config.toml
num_attention_heads = 4
positions = "rope"
qk_norm = false
init_std_o = 0.00709
learning_rate = 0.00252
batch_tokens = 65536
max_seq_len = 512
Each number is 500 + 50 x the weight over its row's rms, rounded and kept within 0 to 999. Layers, rows and columns count from 0. Numbers have three digits each. The size before them is the row's rms in percent of the matrix's.

# gate: layer 2 MLP gate, 640x160, rms 0.139, rows 292-320, columns 0-159
# up: layer 2 MLP up, 640x160, rms 0.151, rows 292-319, columns 0-159
# down: layer 2 MLP down (transposed), 640x160, rms 0.117, rows 292-319, columns 0-159
gate292 097:489453476495569490491579489525544490538504476535477436510500517556505486525490392424512477509417484501380487464386449509525422514542456449477548633547497519516594535456557531425563446500404535549541552535501447429420519516433566528521487457499600464502499590500457449453585471554465424473571462522433469523502450474566582434488432468438510561484510546608535486488575510574431510472472560467551545448471470427567608511556494460551406442497448526496573517470513539505497496485484612
up292 090:513475473447498498502550581501377490455481573545506455532496541534548511603486521497520536498503507457503536491552463480467494462467544451452489509504375472456493402462628477449504546551523622484462426418477545541554448496547517487407614467492549506456560414493550482529555519449493553448527493391510540434511477493401454494470521418547505533461538601518469538541535570478463664547543444455526477413484468533483465536542489598553488522548558486533484490436521386437450488426538536
down292 094:535483451453556498535556450554569490583529471569464463511508509510524540555480361449530473499483492516395476491411428506553368457508466467473583581513462513526589568507576515398541472471406525517524495535506479434402498504441564466524451426500610466447511605527487435433581469548493380497524491534448494527500452431570556456465462486473487531509466588584518447536529542567446520475423573505543512525458478445539577516574525454513517468486438535486584477440437557467517480514475578
gate293 095:522558539470514506514536514571606530461571497540395585430546469524457491508593501503469482476552564540491532547529519467579544505444436508505525541520611491397551445434495536528544509482441503459490416532587438525492436486512560503463533472560622511399511484472469514435505479494463495453560434570530450474549539535507532488483459459433587525441510533464497543523582531505395487556564615416552402490508493522490597529481519511544522518651428533506587447550489489431466500548447418
up293 087:594563491551543486511538368558513468504505489476500408456457511454499481592448544521492438397497464443448540450553502430555362464628590470545512512449444486505555543491556521474467455556538561562484425468503545520556380509458416518478485459440482444489534484582528615538531473505513491532498446519459544520582542504576436424544469505535500522513596628491454514426505563514468572442406484507436551481487533479447430449496466432507499497457470444427496478489543446501527442497518568
down293 091:589556557487506507515558477598623559478581485521394559428561508489472494537604467506474436476544531491427501553537513434565532504484454505542514516544586483375600445430548538498526474495503486500491395495585493525505419477528524531471500474543608514434512465466434535424495474494480517462530464542484433456550499527510499447495487445415605511467524549420544569482579553513434510540523615474542391510506482512493569554467471488536512500614399527492559438571469506422443484536458482
gate294 098:562398532541501540502485519478447510468520461626506486401492544491508552568469521564558435441491528455482508489489520430468421485563487462429477461544485571423527465519488496550500516466599447520444485546565443460533463453615427508532502418525473404568508433426434453442511502450490525598576503461466427401597453480515458533500472500523568430552517496486523542458497433440499530516549527532402476422466561497558475450548464478506442531438442396605545590506515438433530393477495513
up294 088:463431441565590397514515615594590481463444491446570499476500496469494516529438442404481457477540459461434503498438507410495474490450469496485476511549491497559509536514561429473482448541528452475463549488508553483437505507502601595432365457494575548472543602456521562561549440578472526453464513485478440548448448440605469487490562504543524549545486565433475583437464591455584383506449582453569495530477449519507561497517449522501498496460460467498507413508562502519476455442440544
down294 091:517402503552520474560507550598532480466465516473578494427525543439589566579477443491506435431525479446387441434431506444477428452528484470435466453583474563400518530515518433454405499447617456523484553580468484482544497531556536543468436442498511472547501514424488503445536480501447539548537535549455382509497442403496461527534468494539598496580513558478502548372505501437550499537502579525506481479388470491605538460492485539508538493450390469589493485481557468480530466495443478
gate295 088:488538460444459473523373565480471560528435363459443584530463451553533483416558504437497483529492479498529449546498491532486601521551453499406476460544482526532375508548441480490487533543409432517518524496499581517540571512491528451528520569487469510549367491414448542539470526548470424500467561472475533495433438531413453399489521441471520460532479521577550517589584540496514466576495576586475498517549486484523499458509567480502368486463483528434515411513494530569555444396528461
up295 090:493476567464475472463453585521524609574499568599386492620504511525525528506485485489397493613517516518566553488439474457527539487557522533476608464489445513542444437537493502560438477596628496436542523461550525557487513489425513530504456492520440492515529511551512583400516499518460546478537543485496561515544498447507511435471490513505467460497398511545478530394466457553509524431503436456505533545508368454536416490432373473469523448531513463532595497420520516535470566585513576
down295 085:505518429527509496542529419486471388410506405399593538400487487500491439478554515497601514407500541489436425525568517528488499500442502438556385530546574483468535559484517509410538536446380511581446483548461468457508511461572468474500554530474551494521470469454478420605464509467544448514476461525507425492456522537491500525546506483488532531498571494441527457595542516460469498549471541553511499442493639568430596512506619539531469558451465531455393510581504500471501425438499465
gate296 084:517526410453519498520545503565467522472523505531486546436568470482556508524450503527495512396484490465543516493485575433546499516459556334399456523494594585500487490503520450563578444464526488513523444584528455446570405578549514481482587462564552522494535353562562590538524504435521510491517484495523591478566489466615538490561446505499540502487547432481458473539467499587458502467511490380511515476461468497403539476476506509509560523476496459405516552618567421471474598516530554
up296 101:602509559486507509477424446575498367465486523527485537542477464579485519481582563396488530513595500559463507477475453470430441554506513457577431371494598460571510481582509423506507472541533516518500574504451515482484534447465609399568460482489549622492526587469481517558470516458386629549534548541509470495500480496509493503544482492524439528531538545497500452494584473547524496523491493527522605486511502389500549509527516484490463527557507515523411585482408517504544444562430402
down296 101:640503530489508507511442403580501424460519517523481515472511461546493498514574573424507510475563546578479492439498477479443440578503513436555448437491578490553524493591505397513547438533534461532543543489476514497507508464509680413586512395491593622502546534451488548596489495462430632542506534516512471482523470517549489512551424498529458521535555524483488433533598499593503497469511480475512593468507519417493553500506526466501448486528466512530422588467451504505492537570409435
gate297 105:520516464495462538360516483435504460486596491500521502521523547519501478549579516547579572479496559481531520496550512486529435493547585445587499505512470430499483505566461453567520501491533483599557549581501458472536516508590534436464596509500557400405593509569500462478553667461472604540505419572549475403576451496465478466511509503499512461358511490483469405549546486467481545443521460465527519418515553490486387472516554504521484575506550425499449568452553465468456466527485458
up297 094:500540525512403544516550559421547481432503494499516564573451462443525512401510388547477533596478562556508543591379448542517473500524435539520372555554585452542398410466471594542513479495565455451495477532524503529560512487552489480476455460585535517398548495531478521432467441475506471574544503449617572533578493597470486499440542524412450480477530430449535471502519507426414424531484515504498500485474528462441482514482543522407498499499487461432561548444485531511595515435494445
down297 095:563535546577430538543579543457518433508473503460435482629488452506440528415535409506426431593542452518526555508453452526514546511529434527531425542516498422522443522529465565477474514547525569390457477423485576574456472526459453545537475458641488477471417521483440556432475450523544501529524541439555561488501507562544537494510533470453518589559448437406600540529440555465495504568508492491467512574461434485434481454515513554515477394477491504404541449497498465398499447475582550
gate298 096:540550509417506352511433415462470519502574511547422533429522445522576494534448452482369412512480564500545540495499426545473486573436498545526542441580474454459481458493532449532578472480477496459579509466511472482550470512504467630513431511591508464429491547494538534500523564504399476480512451517583456465617548565494461434480528446435588481467518517486487461503524528522474484552493546506522531506564519578508483457477452545468556522534518529449344449523576423416498526498404410
up298 085:501568527504519493468486446452516545492456498553495576577478498549586421472481470484450485581529542518536418549535537620454494545591502542560528432513551562458461589558364553446504526496540449458577544479463555538504473555486480644487425591504537535597410550440476541454500525406492465540461515517494484567491531575495514499478549489542554558469424491508544574500527522557521447627515485542536559593475495518626568492570506563465555549529454548476476506501448544503554566484433495
down298 091:478462472592534615473513557536488467492451452465558463580487529474374493467543540525628568504462397499481479527488571454516508421603531490429451520434547561568542553500416558507455533525546476515381499515506521550454512524494535409530572493440470509546511438508505500477469447512610530542497574504415564512406476445551536587577471574517462551526449464493562518489460516446504506465514448464481436488435515428500493557546548477488435517487472447540627561483441588584481476484563568
gate299 128:534410491545542520554441455398535508531556494547578527476493586483486602591394502450504528451506506517452459500557442408437471464561541458523467409518442547580566554516481481533492568486546467545482417519534429444465490442530502581479464450492489508437553500469517553558606477510516607473470510531592414460524447487574472496523478558459573507498456527411432519495346584480477477398505481405549507543494544526488512515558508586545478548472528493581509555568484419461432482499472461
up299 101:468572598499411488569463559533469474478476460524322470608481505657489507428497512515529504475496545530507493483488516483472513414557452500481443519485564409484434469411449467485487404472476444498519476673521568480478587480473490484533543581457476490452508426509484501478497491441457538511520578428491548501410513569423517501408441546513466405477478499466593510500518454595422420517531556527505440494433517490511546462529470610492441478549524513486542494516478543448538565475510482
down299 105:430395595477497499596493559435546609548486509541478493533464664556472494534465479498566510526566543622490500416456505476457527490498554520535468487487467538554476475468469466487503479529439504473513444504597460483515593395517459461500504567449533430498547505521610528525512457434522619457354485475592429405466464467548485497540453490467453542504485556532501459461477415624434449536481481422511497553452510465514532462495576545564458577488421441536515494458502464480523528516494464
gate300 097:537499533525481527548442473459520438461554480487514541473513493556496541523440539446524377504532522517509478458465404438419395482497451486437501509491463553568436519492458485595530512444495493553613486509533459523448584544557481478468560523483545556438533605595476527394461525541440558433470547488582501447452376440481471424614502464469569481496474533496444469485468455481497451493499451468484528545485602492462537419593471487517424514591367494525518521623487489437428510489408492
up300 093:492496502440519509445516450453436557579551525581445511510587572463541563517450490528481557430466551503505527454506512448547462431549578487460497519457529476484615558565492407498523459493499501485503528614454501452479417501480527560563566451581461505460534411465515536537617580584556517554533400547428448455553511474638507613504493631502507504541517516497480478533489520527511594451576573467536568503573475564500454562471481512502535507481570534489466558471505475536419436524596442
down300 082:503477486477494528584475501460545451470519454477547528452498489572468468546443527478534401526516529528476463456492425430407418534485461500466484488507501615571413490475446486563506498437498453599647518518538478547496589502518482417464544488487530563467529596572461530389441533532447542480418502470567460454449423459492492468620493448512526459511489545528518478457467414526463447497504507477474544520502632503460519438573476475496393515543332505530498551609524531477440555467426488
gate301 120:512458527486572417546467450526472448519598495512412408545539487479435576497466435544573512519479424442521588542448446433465458529530416548503579517431516450615514530565524504479499454541511504504423529456461582490439368538525450575496450423516498458508535628483586490592494482547450454507590539492493515513473491408532444493530484538462558519524491519537473491551494614435514448464477593437486511553539486414584516583570466603526522506547456431490530437475526493476453424524489501
up301 112:540393460465528511423512498412388497460438465470492382455450522526556580490421437508478486409419556558498552562573528566483531573498469477556590563569591550546536519423492576519426546574531569503425533561497533524541587559472505547481462477458522547580483406441536516534482450428479397550478450549476557540467472471489497367504443539488552503405426575510524500536502536481461541477537533566501475482538506505573507517508399507485530539479493462502458567543493571424501547515473520
down301 114:517453470486389532480426547416478506450465445428462480466464460510545493494465499438478402432466569517513511456487512534512598579545530492509477489554562528443492468512482560460413591524498576504508461539411484528474607529485570475536446427462489535595463419517468533509500491455459513565484375498433534462538502514496531431415511575432497478414518643562538480446449403474468457545557444576465483523491530529555460470409544425436521594472482461466465539528454585523565567502464583
gate302 105:477468506541601475420583440540461512468557529525546454520565521536484578495510440538573604539470419527475580437494522507496509502379558419480496579554477366537589403479507518490536490461463554462604491453458528493489501453564538456550599426512562483411546467491580492478496603514569502497512491474520525467485532458449512476540518470544526582523462609436494432501507529486567574466529379440586585500506451499500463468439577511480540488542504459469518531489563380514450530520519440
up302 114:472510516428563544502619489454362574567488503464578493524619435570459523451639470493536533574434436566552491468608518514474527546512519491522607504519482451465443468458528592561521436542566431498428446503571408528534564520473500474567531493507550573515563515441481426507515460571507486436482513529465494547417451519469500479482533486529516533603527537611476413440555573516553540481499438452494525449462532481494430431553552557570503465507546481463587452462549520505479534507483505
down302 119:522524535442548531541565561391442559551491526430534570501601389485412457471521523475483493612481522574562461518524473528434504504527548557537570506523481493452426524421483574557559482569513444517424511498614409525549557500452487511514467564540581544531559530500447473465532449538478510426506507548487435474418368542508509513501529527478425534534499453641460492390520558487504502517494588487479468445539511501542387456565481528602508497523567537519541409484476592456501539487529513
gate303 100:563457435410561502516442465583438400497533518615517427531502564395499533580437505448563444512529474417499463428526513383446473498514570435416554474465507446507538507594595463515562453471538440490399495456447507495512440429561515473569531422471479520490515496565566480487467536513460527548518520492510516454530539444607490492512549553499563481406447632479502522494454579476529489501565412386476470450500502462459429517522540503525516572467504526557427518499513471454474392480473445
up303 114:519493542533504631514561502456546521488431502500557514500483408489518546501454437376483521452535550436490503537453582510468502443510496503455548435569377504557474462527556529512478482422453438480559430515447427411521512510445562602493437479466381513520494496469518480388540513540552474468540524518445445574518525391471491473488532542518531435442497549520473484545409484474468539437439431449494519505551475522371529599588481484476532491497541401541540499651540554571480442466506479
down303 119:535508563539508601534603493436510542500431522441547518506412424532490489526518419390490554451507517455512542458464557542521451445518482536441508477562388557554483469490531561476479501450396437466576456563475444425496539478390538588398468498473408485490553518505523477393548512573550470427550509540504437589469518390430494477524503513518476486476535451423438483558455498463492498397380512477532546511531469478438532539505480536508533442526516420503585517575535547614458546467503511
gate304 099:489449444523434530546558542509360440456515503512466466525498526494521462507502539435596504516498536565453546601512571486404558455506486458482350567493529378616476527376477499512589588455530529475460457414539526462529404511499539492477491476522575524499515527492533511425504516539449481480536355552416395484475510518464490526538478536491519487451467466480499472412468511496434443451492446498456518499509508470555555505437467534381632530529557514495519486448450487517602444513523467
up304 094:456510540579461486443535488462511513492511426504554528479487548604446458439600460456481584580461474604431419476434554549464534586446417506483467541444490426513430486475359612459527492481488470479549561496491544524537531521445421436475430567504482591503453488416476464524508492466497445480461528523467489657495488514493468550440459516470430443462512477414597520452548494493504405511524497530479500537450445478610567599506497539472434553507466527471535530508437618529533473489477547
down304 097:512550548452575463501472468483615572543463478501542531461506477514468542477503477540448545472513439450526466376483411504591470541481516536501646452517473608379481451602559563504432431563463463531534512613488481518529650513507481486496499563486419476482490465549486466526490489475568500523492611421555634525484499485526489502472530471487453514531565534526529536572525454555574555553558540485538489496486437519463428520563554455588399469487476529473492512507578488431400534485476525
gate305 109:517484416514503432475575522534552487445527560502427440505613463402467538526545455515487478529502424470612497542510509403483515473461589384437455441458469425534482566536530447427515506513471471500566517452527456466585448485496487532503600453541528422481486586485581601425609570513428413534524568498578488437508529446526409489516463407488496499456513500510488504436419552458555515467540483444450401442508415527493525502476495516593494459423488450550472493479560411431499523517459509
up305 106:470518557469472524419497515514506470512460564357511433481451522509564526456450450454473553517519462440591415493563565504565619441367482502532507436556503546574479490602507520490476470466448488536503505379544536431583500490482483518520433448501455504533418482458611546464540582505524442523466586484446498507498442461496436545508493428510533451485448526539506496396485526469628576532555529462439460513429489547478537554495584447505496432429604471470407491474563543524571504457504492
down305 113:498555609499483571460401480474505468509476518413531550491419487522565528469469535522495560529513460444510482444471506561610577503424445519549528534600504569499520453545484536505473447495477448464421475388538522443499541516551494484493391427494426572504457417497589483546446523484579540511416482449403478553492412483455531577496573481524543488481437536478493505515549565493600472548511571451442535546368551490506533542524576460451516473469624458435511507517533606527537532445586475
gate306 115:455446487520561478470450510493493500432484526531514515516473499412479601540424487392498522536488464432466423504470477399488567509491529529466499461455449594494550510508585483513490590466472572428452371408472471515489515464501556582488428450496538476546581505585567511539529504495459487484509494511569508441528458424558466498514553492498540568452597574497452456408439533445547462546499537444526536551483514436479543461474487581531533383382476449585407516476619489441499411533489400
up306 099:464504458528459425396504554412451450542556481461525542387529530470455582507501530451545530558446544515471490562439496462487549481435568475511465499486522585561490460559477514447462489522593545493471552505492396450464533544489547472484404497384494453439584544508437482491454572505475511475501525491435535507532431550422512474444473471400402486554535452363573442495393381482429505474580487486471405406456427482457508523493533501531464457554497578545499529525485465459493417467436458
down306 101:552500484400411546395527579545501367491407521447466470485445503506550474533467491599484502401548573544476551520490540467443470479476543486549522507522491461564525543445496561533498470481534488471502607525461501433431508524537460503503406452524447515474507522434477601469508471495476514512517554507528546500551512451407387547492554510467426522552413385478566572555458458525535625537594501446507525446526448603595470491503476453431415445502521546433576538492442487510497525408502545
gate307 106:476499481485450356498444431402393434589642472533478391411500515429495545565507477430479485523451455487493499462418475414454434521550509527480421537532496499534560503463523407381480502498507459504511413451410550491448484556469483545503492455520437529518536510557479443532442492549485522486588518454529425483551552509540486407547473487472595463476519578500543461481468505503552500505454553535437469484528581562520411504474569651525453534534451455535515535466476436450478436535529485
up307 102:519479494483499474420518524488553588493473465521474529579508523540513442515452520577476470498495580463456470500528579520611465525366556410500568557576553493518526459485497458535535399495529464575459617596439424460560474510488467405580571501552438442502508419581481605544490488471501469456446538537477411484487456584601504446495437542492441483520440443477449488438540522497455482500530484512527539533500476495457456481498459468568578459416554595482619558575521501573462527526414527
down307 106:485517510432457402460513467427498486535493425559447381463498461523447495480467437526434522527411512442460469543435586509524400473490541441493536531598522477553564428494513446458443438440531489497518545531495511454516483597497449482563556479536372467495526449609531554458448483539491430488513503481415429506532458547642539404483449506426544488501459497474560389470484497461514517585512552541475582487508546528552432507553483530542527467469543638468590473492508425520454411510454469
gate308 098:576540551541534494503553462439481470540530516515506528543508535605493469553423496503505471468476390548573549469436431567575485519466442414403490467457510516526513573518516568434508482457630480477436535484640530531501500557510609529467534480512553453552515556499453500507557379554471558415484537522454519448480479484516552494526486501403498493512455486503530472504447459403531484507519479435579394494435527586607539490528594488520550524487478470537426357518531472591451456446489431
up308 089:534475449431540500520511498548427500523480515556512568506504496483472582453503430582540521470555496341483487502453510473465510544569503366548509493407454514520469505482566472507475507536472494514539458464502506419505381446531443505595554493531482465389522490700559501505527530506443564549530496488468560441567551502479448467588613485531535488484523662465421417530489557531531535504521463534516471476506480544426541481551451600533490484499513447440452496451541459463571518576483533
down308 092:539507520526552487493557480521466443533520562569530505547503525604502457503448518534488499437483411479529577515433439532521497592434428344370551433446546525528529548518539565445473452506594505492452537488598547524513456527518596558456560459531575481541512545553443476512526443523480553450510534564399541437534500507487548518547477493450447525509406508539536491493478438400548447493531493444564405489452505575589560504540591500478555558477489519541425350508521453569480452505519463
gate309 095:449481536516404574453563609475441570468437456530446489538417448603541444415510467545502502552405493581547533510466607549577573548452508511462497479574464485464522565418416486506466565581595448572519585513458530473531578520410487359552487536535476496445504495477488404523484489476564474466506466506488539524491534543428497454561499482462414427485530486549552472548525474545524512522543555554509535475573450473498494533581521436495505488473458544407467498496495641550492557439479481
up309 088:491489519541428621553538543496518621398453517434441497401551529483516433466483427618481460525442516460507444488525534562514510566446564511493488494546426517503531572500525468552424537569505461538460567553468526493459449474465536482428483490502534564435496527409544463475525512493467527439499550450476519489416557471461512464531542402518482521475582441551546561511583471549348488475522556545538492565527506486460519436502572507455468539371522591414478547473497532582417566500397454
down309 075:528518462459596420457476440478478452607571500516551474580458483490517568530464591411501514477535481483471567495461465456469486434563438457471501524429583479519457404480477521473543420401496530443541419449514461486534520542540482571540542549502447456550486505587477546519444470495510453564500444501553514501570449557550526538410450564480507514485422562446449447525434574406608475506474412433448483491445511506540494577487463491554542462601484435586527456531497401426603424488570532
gate310 122:564413455533564517534498602541530565476479420530525564412487430481524511496466435499560545524531465491522508528507436501525550548355475381391531551498517539483538455486561583463508538463465527483419490362526428500539528517562505423454509460467516412529542563555469490558560518495446497512508443432559516443486458531568481466480516442520513622477510576461477547419534523470423533560486478508511444478373456461540476466381526545518575470414552483509523414528534461498497526472500601
up310 097:536450536484505551537416526456516580489475443479413486517462552512567469495433550455505540525511409527485620485452507502472506532463558551420530534618534441444518464522377516473517438449484538426401434485502456561504514484540512466468533508506538420544590509476494480504478484568432510399490442550551528493479467463591523471458480480591536563592566500534471593482492475457424447532469544510565462479500456426438605500391508570436526533508454506553555374442451537548511613504445469
down310 091:522467447556408589473528470449469529531515505541537420568449440484427503397524472522464456449458533483426496494532586478499463602542482495513490575522497525524526540522557446504433415467582477563518478637547513464457531450526511572501459598497528522420420460487528501601443510527483567529409552590502548493508518469456535579502407578427476423419481515469518485509520461476588486440486478442523629511551543513568440513548504529537427530523513426525460558501486600505504437456470619
gate311 084:432575569483458551476359492604503511469441465540477588531513485453502476383536412491562455595445484460477561489507518557523527567432437579455567584540492507516375461484441530492536501579460457534545505458496518569478543568442497532528455551410553524567523560459536471382462467494498522483504461494486500562477524541414546492480473569413471518542495513445535515454581514538563443536427536586484491552501402450562511530523499497422358525458522539489484518475478602477510494473432480
up311 087:477524427552546570474498572467554458626442526516479405403458542604438520474526568553494431568546581535495520639501456566503538505529509470503451478491450450512444540547454438556519479443387471546551414510487422480521459454515486543535491515461538474488447453490594550445516553539434450571467473498421388434583537436497448537533461498513611408461543604449454528527503503459516485557618506459485485552491458495532513488573538514567546466489470484506521518523545511447452487522409549
down311 088:507470558421458429503497427521412532394571453475517571581542482411552453530492399456500570400457398461477447373502549386487472501500466516499558491495523546486583479470553555456472493561595503446450537480538549535458536570490517460465521471535481467517531551523419449566483424435602541455537518541564606559417453581495565471465538501491400579522452400531540468455499528526508491453393515518507526460468517492453467511439442499431476518515540494463483489479476459545508508468603459
gate312 106:634457552465526533570496509495465461553518480469422597532516489489472618476448464483531466496505483486423502496446509437519534485465489492440479485504540517607510548518538447517519478567473517502412501476455575493555451488546545587601475416574518545544557548529551540486450559476549463427469494423485562488387452448555382487611512529426512549507450561460463444407467508437535432512370582447449575590498480521476488557548507526469497423384477452501506518560545475449474443488486467
up312 119:466531499578511524586515470554510478467487445557409389462488585514521469523545482586476531444539457543615428515559451477456486522495524576525542460470535536458574568568506519455566465501530528509595529585529488437466533475515501563400668505521461439464494492602427491533530521544483498449489481536525500484576466450449531594473476565492451534518521402543564455501487589572497452544547468519459525478504520557437495523533491404507528474515455471442453455522659493454514520609499412
down312 124:529497531518539516552513482507507480501545376539344531493515478459564453494534491576471575448526416560544494533503463479393531578530509554532564471456564515505585522525474533495586447516497514518549526569513549498494503468509524547482617461582489482520477478559443430502475606489522505411499500449480553479486486417508494560562493590506475525543414460524565481432504564551463457552469515529484581503559504571431474561534459467457562481535458451416446443590665567451510430606515445
gate313 097:515405508546526583508524609446527511433500442491495409406583494388573529496547504566532450436548486493486471429535551502499515516433512419486508479573392447470516557431524466437591468396454549517519408485550416509523563505525514472518474472439446541527543490480544437480479417510479453501513517503495503438467503500477508479555559577544483481495472566436481507545455619362596484516501499428531548551435460464451534495571426482347550424486529476517525473590466493500510458491562511
up313 091:553451459493559516550486428525507551477533515584476517508487539537468553549337524482500527413498485506487498499470500458561423455522542486497453532474605547497576481473571477512489582482530523520498442634484490432531470383472541539385471412523533432427515456490547597515475454427509529488557479559499478499536548439634576516533406437531471540413512472601353513498472504522400512506524448534548488491486540503451478452496459467508486487568403446495515475515478409493438532532484579
down313 096:499430495518496554497477580474515521463491409475503436409551545382576558485535471562486456450497448478481454469514526471490505487434510413498486474597427414478486505430492470425573408389474565520547423525563420539512554486521509491544499495486408519497563482448554444437478419498472452486552444561500520454474464521482505487524514587541493506489454552468462472519471686369603506557495488469487549581431474476471531489524461489352565436492516489503516495605462480525525483513563551
gate314 100:569511550452512437504493572534403451571520461552543534495457446491542542468550549554453510495610494516428513476462446479494466552520475507591571550479409463540522644582538460493484599543473445588501449497546528482559458563527512472405472495616456415438532487528471488562570517577358461502501470532511471486580537515529504520463473458514529546486537517463506461438386440533536430475417530468564539569497457411414439585541529510452557473415446504540534530494438494478550514488480449
up314 094:498461498453494536622538441505493517523540549583572497459487548424409552580504459508598476467534460557469623535524511426545455438554553424340440487520526531552526470468556556471495492489614507527534472420506435493533480502564503519534483416507576521419560480542486533488533500525597435543541508509530516496505522496622435489594492495522442481507417441494454477493493550521440561475561453465510487461464563514451488509402543590522442539525520490515474437498599436386530404522465511
down314 094:560490568449500455486546548531445447529534468561573568483470438496532536483547577550458489503602502580452514499497485479521468527530481514569569592507457459512533654563546448500487577536463477583543449488562491529553435553530522443394492440613454455448517488498446506564589486546357447487512465536510484487610516501516477537418484467540480569494527506449516449459397431524539444449399538489556524556502491427420424619536521513451573483425435509514527508493466506440550519492469474
gate315 090:550503598526527586577470458584471490512578532496451541421529530508461534519511522552540526532512581495563522549463471476589440449545584491355418469447522436451534495482526501517540427522471501656537538462493479437555460458552543480559591522583522459441562440560437547443496508482504475475609448419483580419573430508500488466557470493553495589452456517481441477558451489496515458526521450458518482580437484413454535554492510551553566484504567496518521462512478398405521555492441468
up315 092:539414480450596557547517485478451495427469500468553595503457431466421536482506526500451626444485517524553478578509533527551402484609515495473516521473458453415495490434440498472569531517460501595586540543416543518480553429548424523487480490478485460483453645533445485572555515513452483432483603495522521502529489526489538469453518458467519422422511577499479456424533471554514512446477507612542546503503436543564475372488532542515556546544479596473532601423444530518477574463522441
down315 089:541371481493512488528508450489476555492453486412525608462475457375455511456500443518454682415496486518521534573536524540498459534574516454542502556467488510436460449493463488441546545470520447560554571506442540535521510481585476511480497471483542482516507634541419495536521540524419451440534561487541440470535479514546520507432581421486584423443498536569472472420566499549475510440467494572566589538526423518555521433490500608557548556495486568463503577492508559572464545477543456
gate316 101:476442594502491517516512516556536531591511518438560457475519464554495506470502443550574505533638557527496476562504473503515393525564554477527501499441536569485483441483543515617488486501578491490495569487504446478494501477490545438612533474513494566325475511520478512456489565514550507451472497385581477471467457635552552465525356587580516534493453472469484445529533475561439537571512463444489457500531507481441539508389557479504545494512527459426551523617552495464548485521434440
up316 086:542496436460565431610496545486500557433557439524460499486466609451509525587453498497459490408440461465579548509468544460468454457471565474492469425544444552483597544506570446539495560515565628518441494553492561505469437464522555551543470507518574501572505465589504439510516477559453459476554475531462518460476474465452457545476600475391468442435444583452468492501473413565462429429510594451597475497460512501431535449597373582509511484552542509498485474514486474515505487420541553
down316 085:492446564512473498507527544502499533565495540444565551506477415508509491455556391504552500575597533537590483559452462486510412580553539476558507493461515553482493445507574502580510453527554443468465580520516455500520469458438506481657538475511508523376504507505471525475453590525528476483505569408593476517437513630517578504482422639588476536500453479506540482492566489591489592554508489423511481493486457508475532527401547446476492461503516484474549566573599514507605465510441455
gate317 102:521569531494532469488479495576489502486477516575579554536397539388444435454529474532496435541515506515426670466624521549518471551537469481592523592492479430510525436535582437497527529559488567490498395520566457508480503579485547512442522485515532551441654464499537477552477527478561502530480462472503476506428414512497594538504486477474509470503560516392494438566549500429547528476558524435412555487509455492464392473564469526450543503546516494552521425572487459518478449458403523
up317 086:508526530469546494499493376510508407502537548492508432486560509631532523568507563486503503402419488456557410537412488387542470473551519551520481478465490506451462586508433474540501504423534507522540522566508496464505487460481558490535485462574552479435463509509550565489506535522545550472559516559488468442516534495610442453519444623492593483449531419590455577442509472587443426446442462586528498466525589514640581437386491465493529495461527495530519561522542468514534556509435468
down317 087:507539510486542489491516453567458491500446561532584548477419532443474422492505515520522471485489489522437604497591573523553486584535494497593515600470470444470551448558518463501473558506542618495504396539566505520484477487467523537460494401523580555436594465499531474505471501519589602511551475504495404540410432470529584507495481548492535457511593528453460488520532471492570481514517513472391571441539581538550409508514460524415480519546522441549559418602539435546522434467390576
gate318 100:551491449537448444606563551509435461543514613508519536536576533497467466500520485522506486603568477545463538509486490509502488609476462484432590453554441506450519508414491485700505497537457533589550487536507448465517461514535445567576496462551595490481504469511469454505478483525481544474498447519525490565519500405542474529524459441433495497389520416482491381538453578544554537603573533451537649534543511489492495524441497499440539438491439549471456479551469515485489431429440460
up318 091:476395535487576572461548530492494512412443505548504479467498558481538596549519494523553443498525471499481565467619533478492502469569554501455516518447469536527477379509551471498511496549473592559548466515474506548496535415567596472458683471536574463462558409542443478500547562458450513462512472518463587433520469525513494421529450374561499530531516553528370398501538429495506528539480496492449542560401499519475382453469433499554473519513568455482534466441510481536556525519547512
down318 094:543501436526430437609542501523426444517569590499522566518554520531499473476514535544473528578637471544477545450418482506453483618462454497486537442530479504470506489475455465623477470532442561552534484536494461460567451506516446548544447466514588495483441430465464433509493462512484506458530462501498504574552550463535522516476439481371604484410502399480523354523463539517498565557582546510544583490506582509563502514437482472460507449459443547481463437555453558505484435430385497
gate319 089:562534491454507479507535438503471499549562496509482490466420541473453520520447585546488476494530485464510577479482537483488432440632549383541535555442526544498545513523481472449497574519536479464605504462465455486440394428524561496445458434514527510387485487536470544487469552536535552506537431554504417351600517601554536514580417501521512449582508502472454459585522506485453521486577463590425508459509576499507469600458551494465554550574499437497525463449530449387397547526515475
up319 114:495525428428507430481503487405535618503529487433490489571495507549525537483465466528558485458499531520515502562522506477518468510507437488519415545516507577520468563431482493511516510651543580473516518454506511445570494453540531477554542505493508521489472516511518486525512484527411503459541498504503502475532360420438514544489445596537481496559513533549472448479595538410394630528430565522589470488518566711596581596441522457506560494506538488474480507544436514447529496456564519
down319 120:512526411453511438484510477421523615488506487438504434561486480552536537442465440509547511455515540489521489527505488473526452533508447487456457531537507535520466582462455468530543492632567581469543533453500529443534525456533508472586521593515523490497450563512555482502518539550452480454573517524518526473491401398416507564493448601556530491534477539581457443468572535395391615555418542508588495486539560653593566583462513427498557483502507504467485485549407544451516492460570475
gate320 098:454507457554564543475449539512486505500500496465525530589588509542466494498488490557554561478503550592432528521393409473474526476489481455477508503484497454459472530609543479487600483511500501586495419515553455440504483563556487482499584428446580431503631533541524519484551439415406446520572478519538494537486494469530405430532536480583533573481564512388408488464569466553585432482513428457534440541430441423528611494495426458495557432478536488504616451469550481532491519536555465